{"d_mlp": 320, "vocab_size": 2048, "norm_eps": 1e-05, "positions": "rope", "rope_base": 23900.0, "parallel_block": false, "init_std_qkv": 0.0437, "optimizer": "adamw", "lr": 0.0025, "warmup_steps": 470, "final_lr_fraction": 0.0, "batch_tokens": 16384, "seq_len": 256, "doc_mask": true}
Each number is 500 + 25 x the weight over its row's rms, rounded and kept within 0 to 999. Layers, rows and columns count from 0. Numbers have three digits each. The size before them is the row's rms in percent of the matrix's.

# layer 8 MLP gate, 320x128, rms 0.137, rows 44-80, columns 0-127
093:538549491513495517514479482495502528504519488481438518505462466464503528477494529497506480515490471526537470496492503511487517449467446494518468522473496550515485504528482505491530516507502482484545522491469500494502453553542497523466468482522497524505469480513533481484462525510570498488483527509498512463483496453470511539462484498492490459479475517521540519528509483507482504496471
097:530553507462513506478457513469512537515526477498472456520491549468521509439528488495486477443507494535490484497515520466523514474462504539492520487505479503529482461483487537485514477489475522537496535513502515468493503472524520482481503506476512521503502480559522512477495479542495504515497479527508559464462527515474514457512516439524498499506514490491545480508476494494492484474463
097:521479524508536528492481471512520508507512525455490491526508480496485489498555505538502489491480509522552466490497498546479519459470522514489506513503474466506518543525535505450509495493468550513499519487494516512517505477496509461543530518481503476517519499535468524512461517483524485573504483511527495527493518462518466553461479496500484560474500454504498530472513500542508484496459
104:513511506479460464495484498534477504471528472517488501500513500505491555468507493520479438462543519470514466519474486502495507516485540488513545499507481518486509455476470515492528510486506529500506518529505482511518490514451532499491520423496463475469488513503505461509505507493519504491512500465426506495486443511515469490542498499524514476481509491535490521487510574487506544500464
098:478477499489507528477523491533524487508476498473444470523497511507533522494541531523501512449522520499541479490518553480477469455464491479460488504484522511510478495498502470472503463521506470490482530499542478509481489514509532544477501488499546464479500506506535530506463506507536548520517479483536514486505542474479491469487514450527532537525466520518493473465519494528510459541487
103:551541491510512511504514509548483517451535496499453521485464537496488490520493496513491483504497499486501505500519472552514489552541480492510512508507535478497501472524516467480470483521511459509510487499489497513499545514474509482510489496460523469490451474484484522472518518504475526514547504441497481491437508483514500510500482438506555493515468482544483511524519557516505556500496
106:530501485520473532462482527478478547506482490494492485509498520437499520473526508479506482512545521491502511456552473514496516506482509508504513466532535492477476530530512505473537528492490509495471507513490500506533511465483515517549505462500474528498525488513496496467504465529547500517490515495499476461503497503535494498513500523471534532440478481525531464489535478463508416512451
096:538493520522477508495525519542489533530488504487472467493527534502490498468549525498479516518504542511500488536509498481470523496501518497462476517491512506532525521452480491519521498528458530538514475526442493500486499502502540503490468507518477520502498488530471509478511457575541489521522481462472487492490493533500531532472477523467481528528525529541539464448524504533496482473503
099:545472529482514481460473478504471530487520528491478522492509515515476540472507473473456452484542500487499461504535466482522512478476480525496547487440489482561499477544504513488469456497505483518479513520487491476502534455503474477528487482483495498520480516536551459483527515529500552518518498449532499484508484489518484502474482476475500518493471521511505518465487489452494481506523
100:542500517473505508495509495520471475496514496440481480485486485509489549520488504533516472455510524480485461497474474528482514488561503481516544502501554512525513478516517515482487530522461467530478521488501482558508489488488521455518512494488535518517499486543485517559499493521508512517504486448532496486517538500512503494518555471528523489523490448541489522521513494518504508550542
099:538501526472519514475473495479508499529505521500505457500539519493571458499503477469524482510526494462495511518520517554468528472442481540508531483518514529510519489548460525467531505525482499505498525480485476513472520476538498543509451516477492475531501475468489529471487506494544514503519506494510460457493479503498522518481534500469551517501538460503491486491525506500489503471462
099:499498505488488516507484485548479519524466512491478502499560558494467488498518464524501479497555500523535533489573459493482500496509502502511535486475498519463447479496489499528453522471498502473463484498480474458490519498488528531496469490502542502493504465484497494531506516516534507512495484482463467481476495472506542449483514485481559549472472512497515533499518537531498497479486
098:465489485501543507512495488483512488548514469512533516502517514468478481483546487484504476454483461500528515525536506503465531480505491557507458485493487499496491521525481475475489442504511489460497514496493506534508499500529517453502473499476495449519553488564482481449492472456475524514502521505484522532460555501500536507493497508544514515498535511462476493495495506510550465480490
104:523525512495513505462520511523456514534503478496452502523490513492519576474508508507525486503553500520497455502469495517500480468523501515504499501495563475515516516502475485504515531474503490464502486496456479509507522530537488483498531488459480491435491543572537520501483481525476509471502477506498468522488548520525518521522543482489537558485487477513501496495484505529492530515474
099:504512499475496482499469509563536494522504497543451505489473521478517474457554537508530459517485477495497488497505505473458519503479525509514534486514506551497501482443524499504543539496520498486500498494503503508490482480515556484505515507512482478476550471522509495554534476469511527510525493527497459490503566498507544504502509475460530553532530501510505514504519483544477527505498
101:509443499493522508526449494525528493499500536512505479549508531482494497499511502463463512513527503516501507497524454499489493479522514551460512487500500449456479500514475472471487488500482505481451486530510481499543505489502558475463492476507494483480498542463445490520486492477485510526508519502469459536520501436581498488496486518498491468508490466519492501484515530522496526460493
101:540471499501507482489459505531509519495512525521524446507496511489472469490551509519515476461487534489499503503526494490516502468480498506449495507525496502472498527474555492504519453468477510494492513472512534492547479489507523485503495493488501483573464481492475467523448526490502468467472497485452473466517518490488530469514461481512538500481501491473521483468526565503505504451458
105:512456506488452547497478567479484514509499498481438515476485451502553533478523479505507518508499519486518478491517523541508502488481511506504537468471487523527474467532448492519485530513502514477471481488448498532495529488484464517465496480492508515526513473475492490524495531551517502506484457483500535484523513492488496524453496457501503494525448463517489499496517520503492531509442
093:538465491509506492490495504493506527516495527480531453500509538467505474514528486493490502465525523516495507482492524514498471442474511543495515467516524488491523530496473475476458481472507502503499525505470524527506482474514539540487547476499515440523491489531476512424512510516447514522507472549497524495506514498510463485504497478500501535506546506483514508446490530542453457467504
102:528501515536555511496551489490477536517530527534501456519499527516461503485502472554489493514496488462484475482474463467512478511477523526501475524529540463500498545512485502496502481469514506465506486466497524498472490448504540497489491453461533533485541527549501509481498505440507505507531492542474500497481510476505494537491485474504512542481507519504500530504475509489489442460509
095:537523552475508537497490515480518501495470520468476480478499503511535545509505468489525501477550528502479472489485509466487484493501472530509481493500535475502565504459509504469487468467490490476472533482484522482538509497511465511478509486508525517505502537486506488467499466472527526477548484478452511521487539480462519506519520475509557539547555495493534468508489517462511523483525
099:500491482511508527466451547528468502523494506493502473495498492485515473504571514524517537495489554448508465494536525531503529494515484491511469512516497515510521490510470465506508517488478489472477501485506518510518491521513480493485511503509536493531491508505486511513418504490537469531500490510489556460512483528492534476457493473530539537500508508522462483475564475508524527446486
102:539482512517529494545496487544528539508521492455470451501522539491496519525503475508459492523487507486493498471496489518491478491475518504483562499499540458490535481526531499521536469520500491515464470457488462478522548482520542540473537475512497503475484485485499522479462459520507495509499507520461499520493492495493530546520487475473484553458500499522533523516459514517521477463510
104:492507476457497536501467519485497504510504463524487485498529495465526551475511501460529467538508499463513504504518528534507486483500509500503488506485456500466479470540520522485492433496481475511474521460515514545512537519529507456523494519524495475512526485549486527502522540535493519509517500535468523489458550501470519559505500451476506494479498496479522488481456547500480499511467
088:487449536519487502517517509480538519514506511514521479485494523533514468519537496510505517493537498471468512517496503538510548487464546525437491517491518478453560505467500519511533503475505505492513526466517528460511469498480542498511531491491531532490449541495485480489509437436479477464455490481519512523510476465526492516518489477510523484513478506513488495529492528529488533491504
103:532488516492476506512531525505486449524519483530504462458474532536511565517462512501539485489493508524511471503518507509514480473472545514481501488510521498497496488525506473499488544489496496507480487550538491541492528506494536467535520497483493504484512558538476480518497524510493535466512468490505484473480474428442493484455511532465518489500507497485528509530560533511517502512499
101:519476504505528518510499521490529496494529486489531551551482503499572496533466531470462466492513499496492474499492512502528484510542510451493502461465443507481569550511449498466528527494547518491522535550505493508477502474494517440515538478486531509503499509480483499497517476519512472530495518486479493477530503490535511493557504512522518501494489497532490481525491519497526485502505
100:492480465517498545480513499484505491461516489487528507522508536491547531450505480471545513421527478512510492495521471497499474526531488476509548479472513493511469523491486517490533483485467465559496535514461503518519529510518479473462508479454510514535495530509464476526486544523505475524541492461476453486515487491475503528507482484506529505503540467514497463516518517520480513507476
103:492500453492531521532526508497492505520531539500520521533512521516491571533488499480473509492512501445494492516456473479489483523503490535486532502511528492448523537499518478505507439477470544509479488485522509498506477479533496525458506494491467475485486547542456524515493509488505496488505517518443476526486484462488489554497502509429478511484532496532504494481525475501469509474477
104:556527523521449514509528509512507477519517481513511379497492476452516514508491487486499495481521501505517497498502506502505471449497470532521492488518482534521516521514486548528457515526459510531452491486534475524533513475495525493480515492529484489503444510496499524494507522507511500510467506492498462499445493465506516536511494467510480519507455455511508479480524482477512504508481
103:491493524499503491473446544508501482485545453486449521496462513508475521453485490503487494505522504516497493495515514519518533508500530508488503566461485514511504495491537516430482492504540521480470570494505475501489513449486517512474485459518481528502498520517473498510505493476495476489509509434514529546473512494448514517496466493558523523493477489491523466503525506494490487461524
109:516493502442508476537501544514503476488474519538488482458491519484507551481493571523493459531526535503512493445472498508475486473509508473474489533497491516520498520525492502490521489507519515514484494503490494540518504525495543516464484509513491486502450504521510526516455516495509532568505491502464528464514525513549503506506501465502580528497471495471531487504533521463478478501506
105:495484472477507508514495513511526515473540546521486467571519489503464522531510434504530500485542502508483474483497470490546501505460517499550486481526494501532520489485517508519496502505528546532499509499512511526467496467509516468508516513517500507522556501508520534487467463534477497488510551448528483478521504511487455533548482503437483490502523484514536508533518509527499470507514
100:518498530517530556511494491483519518495512476522500446473515495551547503520508525542483504514518471499511473508470468467487483496526470489515525520504495499489543512476460510457513494506471460463535484475515514522504487485456479469469512496538529453514499475528499455503454520510519473545507505501500480474470497474518529527503547469456528518500484504477446478471496509502510542535494
105:473492515514491556477487473544517504488482494505483518525509486489499518542488485525487480507524513457504514516544499480529504477496497528503551519499504472509512516536488551466500488561509464458459499520449502472508488528529498510452515506487519454561481515470453547478464477463494511492500537464465526470527505465478479491473510497508511521522508501534527514511480482501465499467496
095:528501493483539520446471501490525491507535496531488513485498493522468519453555479501478465506480468495464504491498479499475497537500455522501497507489499482543507510495465481468485465446494513469485499477478498530446514469489500499481523499514493461503513531497516458491473544459525485549493463470520488484455475507488495583490509490530490538507491475484485497480502518464546528511490
094:472511502495529516529502535497508510544517465462465479466499493538518524530506509489501503494547526501515529508494502520514477510488473465461529532480559474504496490491503497516503519472510522492509491506493477521516519486471471523509507470508505513447527472537499495501469485433526501475509522521536515493530520534515495517432517537486545540520547482440493508523501495474528478439492
# layer 8 MLP up, 320x128, rms 0.135, rows 44-79, columns 0-127
091:534493521503472482528517503469531491478485535510516491500491540501495518494510534468491489478520501496488518455485502477509542497521485493487530537519500506522472558523518581473529490489491471455477547501439493493506475463501508506496513466506515463546464506508492487467479463497497450527490513508458487505497491439513502539538528518524516460523493519512497482520548460518513489492505
098:516501543486470470534528481525526512500483530488512518489499462504469501494509502536524490507468520467493509455502506516480535481492504559493469495493463504495514503515502436479491482487501439509528465506540523503521489489468515492514464529478508548532525508470529502535506505452491500530521521526532501503478499517504480545521465573509497536503502483470485510475468519491522491530569
095:492483464516432523446518511528482496473522494507469464489512545485522562503505546477498467480523496500482506464500489501497464491477499484508500494504549484482529483481479474517450499478539470501494502549500475500516513473527507537478485496513490513481486468551525502500513427486495523491523509508472511462486516487507522519531526475460537505491507506542519452522464464514481510464490
103:518480481511495520488477461529508514536504520516528488485488522472468459493501435464498510504513541528466513528489520464461474455528505525473489503530528533513510478519475473549520478521499482519446532490457488516518559526503475513492523530485517497493505528479495508531519526501506488465481482502525492518483515516445457493444504557514498494535525457508509493504481490533525486519479
103:499498512505520518478482522498497468478508507569493481520482491518513533496505464462516466556503504503452498479530466476523540487497475481496534519512478476507528530523481507462499534528524456482503482486485475515518519521490526470515503521484492498547457514492489525471482490488466504466504513416495504472479438473523480521498540477506493506516500462510513486522483496481519525556450
100:494478497494459472504475512488487473541471524523514488458509473509470528510487514452519531527495454474478511504488479523506539476524517508471498472492512498539489501473461489493455531467483500463522524510510501502525505434493492524467460477571493478502548541502503513497511488503515462470494512470514481529480517521507486540489512514503494488485498550501544470511511420481489526505484
107:444514504507459501486529515507524544500481532485542490513465478467503503487497512497484507474498477477474484499509490495492464496501488480531521420497564470509519541529508529520517544516526472513477519511496520500482540475484500540516501538485513551511472521503494504464525514504485486505463516487489476436501502539555485510503507523483544535471485504500503495532503448505496457537502
099:471481457519497497516518475503462478464479551477463462546504500504496501476517509483492484516537501466538540518509487497516505505500519520491508548530488484452525470456485529482496454502486519487493444528510503497506496531540522500521488505512506463507532475482485531530509484523483492519519504505544503561502488511473519565517496463522492455519499509485501517448530485473547507541520
094:498507494503510447486535470532533481509563485510490502508476542474489505489483481468436508499518460503452514496507463535531496519479561471507497498456494465450530491489468457476427527501491553491498437482498459491498510483497502468493528492493480466521499487467490484491482487477473490499462538500483507515488478466495520501479516504504517484487506531494546510507466491507508513487511
101:502474542510475521516509529517482510480548528482471493513511533490492491518514515514509567523484471436484528528489531493507490482470480476507453512507509514477478531468478531479478520533497511490503479506495487558521508484521542515506492555495517530537545515532470527575504471524496501483496462537487518482539441498481473533482522507478480517494536507510495504487526507523474490502506
095:494510526521517493492484518509467507485492555474449504494524511481535504516472477523515516512533482488490518517482481510528513480468481516453536529517494534486509451536523538508488483521492507528501530465511529470457484511529492523557470473452476508478479468472491453476507482482510530509539486495493495517523467492494575495487495500519448510497527515509481499542490507478474539441508
097:505513449489482510463527514509512507487531511488514515522494500469535496442531498485466512448515495472473501548499537496479485495474464474514491447509504517563514524511523447525493473512513548508488481504474536512477462451501512508504484510531483500487528463505489528506503510535489463491535501497511491456564513512508522529547494498522535474521511524499541487456508534474510504480477
101:533490487512495501485487497533475466490542472551501497512503511492522511502536483464483487490491510517493536497498502501471483461544547497535462491523497498520549457535493474500517505501519516524503461489512484508497485487478463489463524535504508491512502501448455496539458534531434506476539490467495451507534504469480477495512502526479548522499535473486446448484486507493503511464478
103:487501494541494493488527495523512455475495485497490518510472531557505531484491518504516539510522470488499496473515525536483486533530487437488487502453507501507518494552497501469520512507490466456498488496499461545491516489477513494522507513469479510478497548547494504548468521529449504453493514527541476491498518482462511471537475487486504512512439488521526485501441523518504549529509
098:478534481513546519476477494503492474482494551502506499494468481493489481541492510483508524508479477507467477474471506529510537540546503496522493519517481500440520467502494470452482540493507547518469520506498459535532518463516487483501467535524511515494511459500498454530499487504488516462517490492475476543497508495520522475497473516523544506532476496484474555507461536472528547549507
098:470527534506494505462513508514497474490508478517503503462471458503553576487489492502501480467493514494511496515485529515522519499486457487486564521481507503517537482493521512503484500511546476503542539477516520534510524518509453504510474480472534510485528454543498499488471499451531514473522466516516524518460486526463506537511516461513531522510496495530534474522505462504461453483494
104:461463512482525493501468514510498481486473485536518498495496493530472492464513499500471526494560514504503498484469512474502498546523528506540505525493504528471510516541487506491496516501520462511496505449506556493473496476465521496495540485472550508508496469482473502511503496470501512471473517482511467522498483462517491519502495462495515440528522519497526547490457568541548555532520
101:467527517499496498506466506489497515478494529462531473535487524513461490490496503504468495478482512529486461462522541481486518496508560506502540485548509454502485513521506474490540512526533480454510513499482494524474503455480476502505527488495478529473488559479468523538490489491494512465481476467501539542510484541535518467481516516535497531467526450490499562524476476488500509486527
091:532522541505509474504500500484483529481492507476512513399511534485478522476509492508496522512532493516473508503483545489523477526521536525537499486528472538514511489469539504498433472481491468494524504519505529508469457459498482515476513461503477482482485520518514493489558512518493459473500532528504496522519523532516502546481516468496468554494487506476488540485506459483489486507527
100:462485527478535507521462516482511464507504468463507492495450469484434517469512527513469500532483516503512506468496498508504522503453520482505516497470515506501507495498502546505483494476527527479517473503482488492535519513489498471460504523474497509512503486495473473482501502528508544456482528491502516484538450453528512545457463536522566487536508499564536508503511458503513479537514
105:463543504512512470507468508507522502467483511482470548504508533519510507503430499505517521501496481499545465505471491534480512511505490497481545512472544499539479498530518515458479550532450517498471494497473516478510482479497513529487448479521466488457527529504481496475491508545505519449510484514496467477514515496448501511519488535482474482465550546500518527517487482524511538501525
104:546483489549464509484475519507468473486519463499535463506525501485469481496482546479516473531442520471511496488543509545516465469527454504500524540502505478521501494503496487485495556539510521473524499498549479471499517495507507518533469510484490512502526509496485488482441507476521467522492457504522504499509475511484478470434482530509475462527476531529522494499482510467500507452494
102:495488484521471495523506516507542480483442473521482475490490510483482467485523493496489508494478538541511479470505491489458539496498497526513470443445533505523492490520570504482511464544515511471506502489502535464531498507433478508479496489504480479512506503444473494498469484496525526501542515515496519510462441504476502461509476499529524482535496509517539534497493515506498510439487
103:460501505546464445561476502487516518508479532510480493503511539519480496498495545533515536504508496489494518501531488477525486464501521487462486525488517483468480528458488477486525523493524530468524485502488505472550505545482485519507515463531490509479478463497456523512513504494535553508441506518475493502538465464491522446528484550506512484531504480516529516476471501510523506475525
089:542479511496527501505460511456502543553584496518519526488533499492482458484519501469466436491508504508492480495465472478472523532476521438533469487482525533495511516521514508456530476483457513480495459509480505510484502473480509489454510491489502526488488522506484526524491525471493504518528504470532491484510540528493448487485496491479486520467495463500493468506481485479464488534502
103:530497478554473474484496496498494485500512470509504500496472545525526485497480475487490473496466487510499482489479493507477513531504510496477514478486532482479481466548489473506520475518489510488457520496507508519496532537473527472536488528539555474509540493504482544480500498525552521499465526443486491475488534461570498529515504477545466528503500460497505580503480483495521508506527
103:504523513496522467545516508511494508459531483517518500476484510534491515557441514471511508469485512501531491498492478519497486526541500486515498559517493516507516507455464513497510499473422471491507496528529486488519506530529483529518486505526497510576566504509493560500481455514508475505506483542524511505465472490500496508442513464480493515506499464505525512510516519510534529496504
104:495486497471473466523472479517497502502526542543485511515510504461478511509539521543477497506551485525510495489496444468518485499514488533525517531494511522472546517505544510514471489538491504506500576489464486500513485503519490452483484533516481510465480492469519484461518493537493512503517514526505489533519465502494579462533532537538476512485513483494512501454525488527530488522494
099:480499488546544524444480478513469458493518518466512485519528515505521493503480470508486524499456511487488521450492538525495492476501474544512525508493493493536467483496496465456519488504497512486504534457522569524500513522507485501497491502530534545517535468519505470557497550506524461515526526501542508546483491489456482478506487505492491549490552490468497491479495506498468511508494
102:504479498446488492509522498464502564493490479511497527477515531465466502482524499518528467456517492515547509485474492511543508514496512513483485461471498523479505539540476517522475488478508560503471479490503513492477461479468458532521512521522487496488532510464461487490530516502536498506472526525491474477561491470527517486520508522483479477523534468555513546474504509514487459483470
098:464492486504480487498512475502500533504502519485517500455480478525515512481500468518480518470526529481489469483535489479554488459485514462495453492528473443457544510439499501504506470526493538471529474473526508508529547481499465489535528508489505488446501513507533499472487456492543522486473564490497476501508510480478502468496493500505523528497512539474510496514458512554491493518525
108:472500501517481499497510494473546464492428526532495468521493561525504482522483480468506511493504503516489464520514484488470503523503518524448529528505524522487506486462491443479511495520511494523517532525500477497507500495527569518467500543500534529499508472511500509495537437530506484508488449532483583479490492462501492500504496502505502461507533480471511522542498528496487493507498
096:492527496495484500523481477536543491490465517504471440493466478512482496501520498513521477516500481523459491513533538534512523498481469488531468480463487481519490489504522510516469469520503430529480543500473497504528505505503479463536560548455514498516570536519472489497497502489470472505479496512512477486502503458477461479495470474497484525536525509521510515501486505548523457533512
101:502470473466496507512509541495526494525469520484501480540552517495504483514492461523447543509469511502501484507485493501523476548500461458493506452485507543488492508540444506532456485514482499487495504523477436519503491446479495491539491557527540492488492527476510493514495485514485502466491480461508544461504522537502493483491499494471463472539491489505522478505472493473476508542478
100:566486524510473535497494530486477466487485477481491496538503475501496517520521491499535451504513506455498512527502504545486471505461507473511502465462454514458540475485446476513478501484503487492523440507475501526485513524505516538486506465531492529484471566496513497536477476515504482480514476511510461504503513489516510500472552518509459523478460490516506479464497532458507542529505
099:497476540499521533513499493442498484552491529466531510523484445495481472495547511470500500529506508560505476419532479496484536467460466482524492526497459481519530525507517530476488495505513495466480504499467529537485500514472491502471489518482532491548516487479523459505541504487482486477499553489452491481498510457489515506482518516480493470501494483493453495530511506494505510482518
# layer 8 MLP down (transposed), 320x128, rms 0.129, rows 44-79, columns 0-127
091:481517511485548503465518457482493551517538438488476515505519469513519536490522477496512479519492542505503543515486504510573490472496509515566505465503445525520527510499510494486505519500477494502517513464498514527481500518493472538526499520548498534450494515484493544505532514504523526521479520526499530496503503465462491558530513541483528490496522480530521509507499504489532499511456
101:497521470485506490501518574517481515519491505502521510498505500522515498471521478468467474556497490475452467462478489457506485490505487491495502531455490514503526568499489493499505469499483472444538484486511456509493523484469461484496542486508561486520505493495524473509535488516500544488472484516515495489461530505504559527529532503509533448473491484465473496536533503491501525506508
097:525520493514491526488538520494508462499490473524469494502548503490508525519540540485519529461485455549490557529528491498537533523483471507473516520518526504484507506486490531432470486529529500506479478506535481491484515450507533498543533497496510510525497534509477507489469484489505471531503539506468496519474502504503478488479474437515525514514525498452469465456511510540487507515460
102:450509551477496460468505568452504488490510499538487483525502517509524555495529516572487505496507477498526486516507479507458491514507512505490535527511489519480518457452488512469499568491470501530513526470508479517521445483509518475518523503503537474494484488474501519483505459506501522458508491475499483502535528541514483532506477451504521472500488520517491520478489485527493530503531
103:484494507475522554509473507505482459505495501493456500503522525541552536515525528539460538484532499500529451471453490509474476470443486517489502506457478522548505464545502511485486475473474508493464532481520472486492503529529495510493497463492532484480474507478495492478462501505496501512539503481507487458462482482473511497519503497481523527536449503500507511454479457535493479521475
098:533500493516524535470501522504518438501493487499456529445471467507508464478491515467500477493489505476558472466477484511549453503511505542486535490528468493495481470499524528472533500474481517535522481482511509474493504493510486523519520486472485473538474510508532479464524482486554412518497475504476481515486478500503490511522491544534529511488504514488522522498527524501540512522515
105:495512505509490467521548500495472481508458509497483487482487527475519508511516518512508499508481527547497548473501540471499463509493548475550538485511476532491507525546508506493472486535441491435512472484507523458545511507546513507447529536490480504523484480514474496515508502441496443477517497501519463455506497507493499515527470480481473512487507547507477477501497492474480487482525
099:479519480487514514485465463527488497579497483481518489516505508468469464528464508519496515543506541504479496537469506502485494492524505487500533532523509465539471530497477529504474513515465495499487534480495546515481496472482475471434486552479493469511519481501540498509499527500505494527475486500451473507466484533528527476518481522539473509491483552522494462529541536476490524489481
099:478535516516535509510528565504501504514477460501506532492487476453503499518547497537509527523505549496544520506526509515464498527496531505517530504507506463522478524492517462552522461455555507483540538495440513498485475492531519514494498495513474540473454517484487537519475490482516503510497512495467521501468521544482500481519490523555556499523506490507485523515516490501508518483524
102:503459422468497505528512525523505576512499494491490513497468466494467511516520457446528493464481528533472500506515534508502527486496547455515495501518528499527494503485472481500475519461486510468489551503486468490508470469488493512511499531472526488490523494501464509503474509535512504492504436520549519523543514524465489468506508531517526505503490480516502501503513466492520475528449
098:497502515520536465477507395468498467491506474490531514497516484492505495451533502496499468542487529533482513452491472549511469525493519491527489496468462484505461503472547509456492498503492534506522490519507515519535478515483522493544469471509498509456509515522425472493521505523502522520544519512504516519509493497503499492517480472483492504497479472499513481541521478492480458506535
096:500476539466508492521482507471524492549469517481526525491461481459523488517526508492487497498539548488454513524537490486516499502500495488499471517492477453460488496553480500500512532545455528501501474510514515500520477557519515486488535521458483502491495503549479491537526482463544521487457495498505494513493498462476509507544499538479480479493535472532464500484496472499492502459564
100:522472473501492498484503449522513442500539526471467482502540487482471512465490523499517492494530474510491568497459500484513557476500502514511510488497459464504468487503488468540473472500525493523462520533495522540467494487491522496529436510479487512479514511529475475479509536471476534559523471533529541530482488496558472498491502517520481508500505513488495484494520524535480488514514
103:472498510499508514502520507510463500493475479487448559508505478512462511505502486488543489531513507545512509532518505487493539468582524522479540495463537475499476481536508464499463480501473485453508504503519524526521514500498510516486481533533472492540477517464463515467521481471505541489508517500487462493512472516476486508493498488545511487508519473460438523470546530493526507494530
098:544554468467507525503475514519488504491492494514483482476521455516493521503496503438465443521495473522452515500532535537520479491520520514485476555510478486542467481486508489541528524514480514495478505513555519468464518498528528510494469470501484494523491493524541504471516472482498467502447516520431500450529502480513506514506483496471487538514487502483489477523543476499495507494496
101:519509505507523485527500548528520487511509496544471505489519510501530539492525513475505521456503510465509481506506482486519502476478493489470545500489536465488504527477518514508498531514508506509461481465521519471505523516495487481500450474484497454474499430495472487522486513520515533494489536480514465495408558450533490516485505496523553496505499509520537476514475450514483518514537
102:462523480480515506486486456483467522452532510506529458502437484492530458501450477481473498487505474466461564516522491501490493493473471555504538518496497516499497474524481489463491525490483471526521495489510504524486554500496534538457511509478481485485477538515500497480517534494516498479513494495484516472517477492491484528555501488523496577481497525534478482514515543493512494470509
099:486475497476540504485500499527546513474519453451473513498506521514499522466509507496529502523527516460537486498500497526463498487494471501524486464496507487563474539521462519502568515512504472488503504463524478451491510461448497488496514530453528525513529515530498536504488507535457493520464486502506516508504510539462526511506476520461458492468548503506477501510507492547501518536495
090:465540484550475528484519480475526505494497483516493479503512512540522546508489500504444490564478563478509511501530473542472510540537477520511513518512463525520485511534504534525513531516506526497502500495490524499505502504495448492443501505510489511471460507447511499519491521481481499452498479471516478528481473555520514503508505506505488469507471492498521476499514467503472572534491
100:488508483472518496510499517430551520559518477478529545492523507516480504497504449506519520465482505505430523488477497537489496519560442473511482503485542515507525513480492539507494525474521525498494507476498505489496518527530514494501545560478519496529509490494498522471523492552480473497511479471446482516516508541530474463500543480510518483525488488524493493502505493505525527489515
103:539499489509516525421513544484541522524427508519458506537513528477501507531457500450476507497479508517493516475534484527505572523485507501501489524539511500502496452469510532496530513499474495485517491522511537533500508460491502515504507478532505526470512533501522479500534518500516553479521486497561522494510489466515508530478486513542483457478500503514496475491533501492522505499498
103:502505538509529463477452478518497468518479489519458490527523512506541456493465442518474466480520525499558545517515495497478496505546475479544477516489487505500514517448499510502536514507487537487500484541508478485497502531526472489494520485516470492510514503458510476474573498498492470500530522476455466518475505496525473501498522485473489482467513542494499494495510505467462548528531
101:487468525519505482511477483524529472510472448509471525506504511492509534504487553500513497525443514540483541513508525511539471454512495483506536494450495549530508521509519513501539512501501477549484480518485536494519497509481486535500457512522501472526528501494501451562493512519484531506507521469535490533508504519478490516477506525480555465527525472522461481535509500557492520505495
097:480519508520482485537505518477496514464533482500486542507512499468546519484478518465485506506513485466515490525502478492493527487524447521479489518520477525541520474554500487460504447544466501483528490480524496477508485516557470536522467458470510513473504470477493508509506480505445530527476530531512489549514550549491498524497494519489473496481504490470537502486570495488511505496491
094:471470485510488478523519435481506536506479522474474469452486497491504478509469493488505545503484493500484449530508482479518478533483514529440497494537512485466532510511495525549478529517544470496511519473511517489491483514512538501527505493494476491498488502488516478494531487489474505462460472492484490498508463450541544522522505501512464464528535579500514484514528483495470508486548
103:490496516514506526495514599505494443511508519498499515460494499517539511477502521496481473510546425519515525500504460522478467481476505481520503481503527497450521490515512514508529535501517486502525492494526513464468479503514510465494515544513508557542543521512495553524465466484498478491515515534476497486533467483546500496489529505490482513491493532529510530496505498519461516475476
103:441486555512488510431484547532493528506484498491510512498468493496554459517517453525472500518498465560546511490472519523504492484536514501489480514505535489503525426541511507501546533467518473509469476478487512496522473501495499507512543526506469434474524464516508519537473512495480510476515497488522488504500510508467475504499501492522508505490463507477505496494517527475482486474488
102:492455449498449472534498487455496463475476558503490494523509454480512509493538505515530480497501546534512442485478503461457514468507469539533478518516513501503505481481518475495532452508516489515482489521463489470512521520488508511505509498467481508476516495478485488524515498478520483527457546485517517525557508473491473453501492519492477493543467506509519482470545520470503519477480
098:510485499470531510477457516524470469471499483491506506483499474495445527422534514474461491482453506510473489534478524474497460476488513497485508486466494452474479516507516465497511488532539493506504505516471532483498515518468450526475524509501536502543475495489510483521516506535488465503511565499551482467491527500555486508533458468488505516525509512485479511529522492508549493502505
101:483536472479501489519509503539455492523508507567492510501505497498477497541518501505522503463500489524515510541477443486504479505514493530471481446539488503475536498518479548451510492525480518514501512499504554500476489507502512527511523473516517509439495454497495504484482481521468488474484505563488473471470503524484504496498541512478540500472540535523497447492555489471485502472521
100:561486509497524499481468570480505492540543489446487529501541524495497527481538521486479492550483540512511520487507480497515492516485494493543506513505528484513493511562588478474518500526511558490489533530503482479522536498466473454514486497481501519494498478516466482504488541518492508494477527455521506517518490503472511482542477521495482497481503504490531522505461487492509506483478
103:518506510492471515507483547535507538481500531486483496518516519517546494490474529504505490512558469513524466477526487489484498523467499502479520487510527527524472470492548488487488483492538425497513478493471523515492504458450516529501509486537539530487481462460499499518460490511516479469535479479521515464564503495448477469536492501499529503480503474505497529455493515496471531507538
098:471489524500517474517512457451487520475489486509541493471489496497492506434487519458474509467468511497435510504510502478478488515520489483480502492535491499480471508496507502496523506492534508503516456477490487476497489576532554504533517537509514495480486518509513491545527502489497462461493443474487477521529502495526518499510532454515512484537470468458467505484440461503532501505499
103:504521480517539483539508507489503493500519510504499491500495482441440521510485499502500475531457494450481467500498479478511541496496540533521502486535473526489476462508529464499528526521473490482475501535498480514513534532515493496536481497528501491507481514549461499494492486429487515515511490470470505531464511488523460468529509551491503433491463474480508533493481444525520502494525
104:520481500507507529483500483467531489464479483510486457516468507527475518519452568463477482515496478472553450500527530475512526516512525530500511499456513481521513488525506512488524514525515463510464504479478494487510462527518475484517485497476456505549469488474543488485501485480470539524468458507498506454442512530479493504515503478502506498503503537543484514506490508525479537501560
099:520492508496472524464534472500437492494530478525469488507500526552473575516461495546477491498451490527499520511490522486491495492500519505506477545473522520489515488503498493480498493496484486490506497509513486474504494455517441492493485495477532486511516494507539495497434536530494486512500506442519502462511497570516468517486498503483503530543481527488493465502519527441532506507464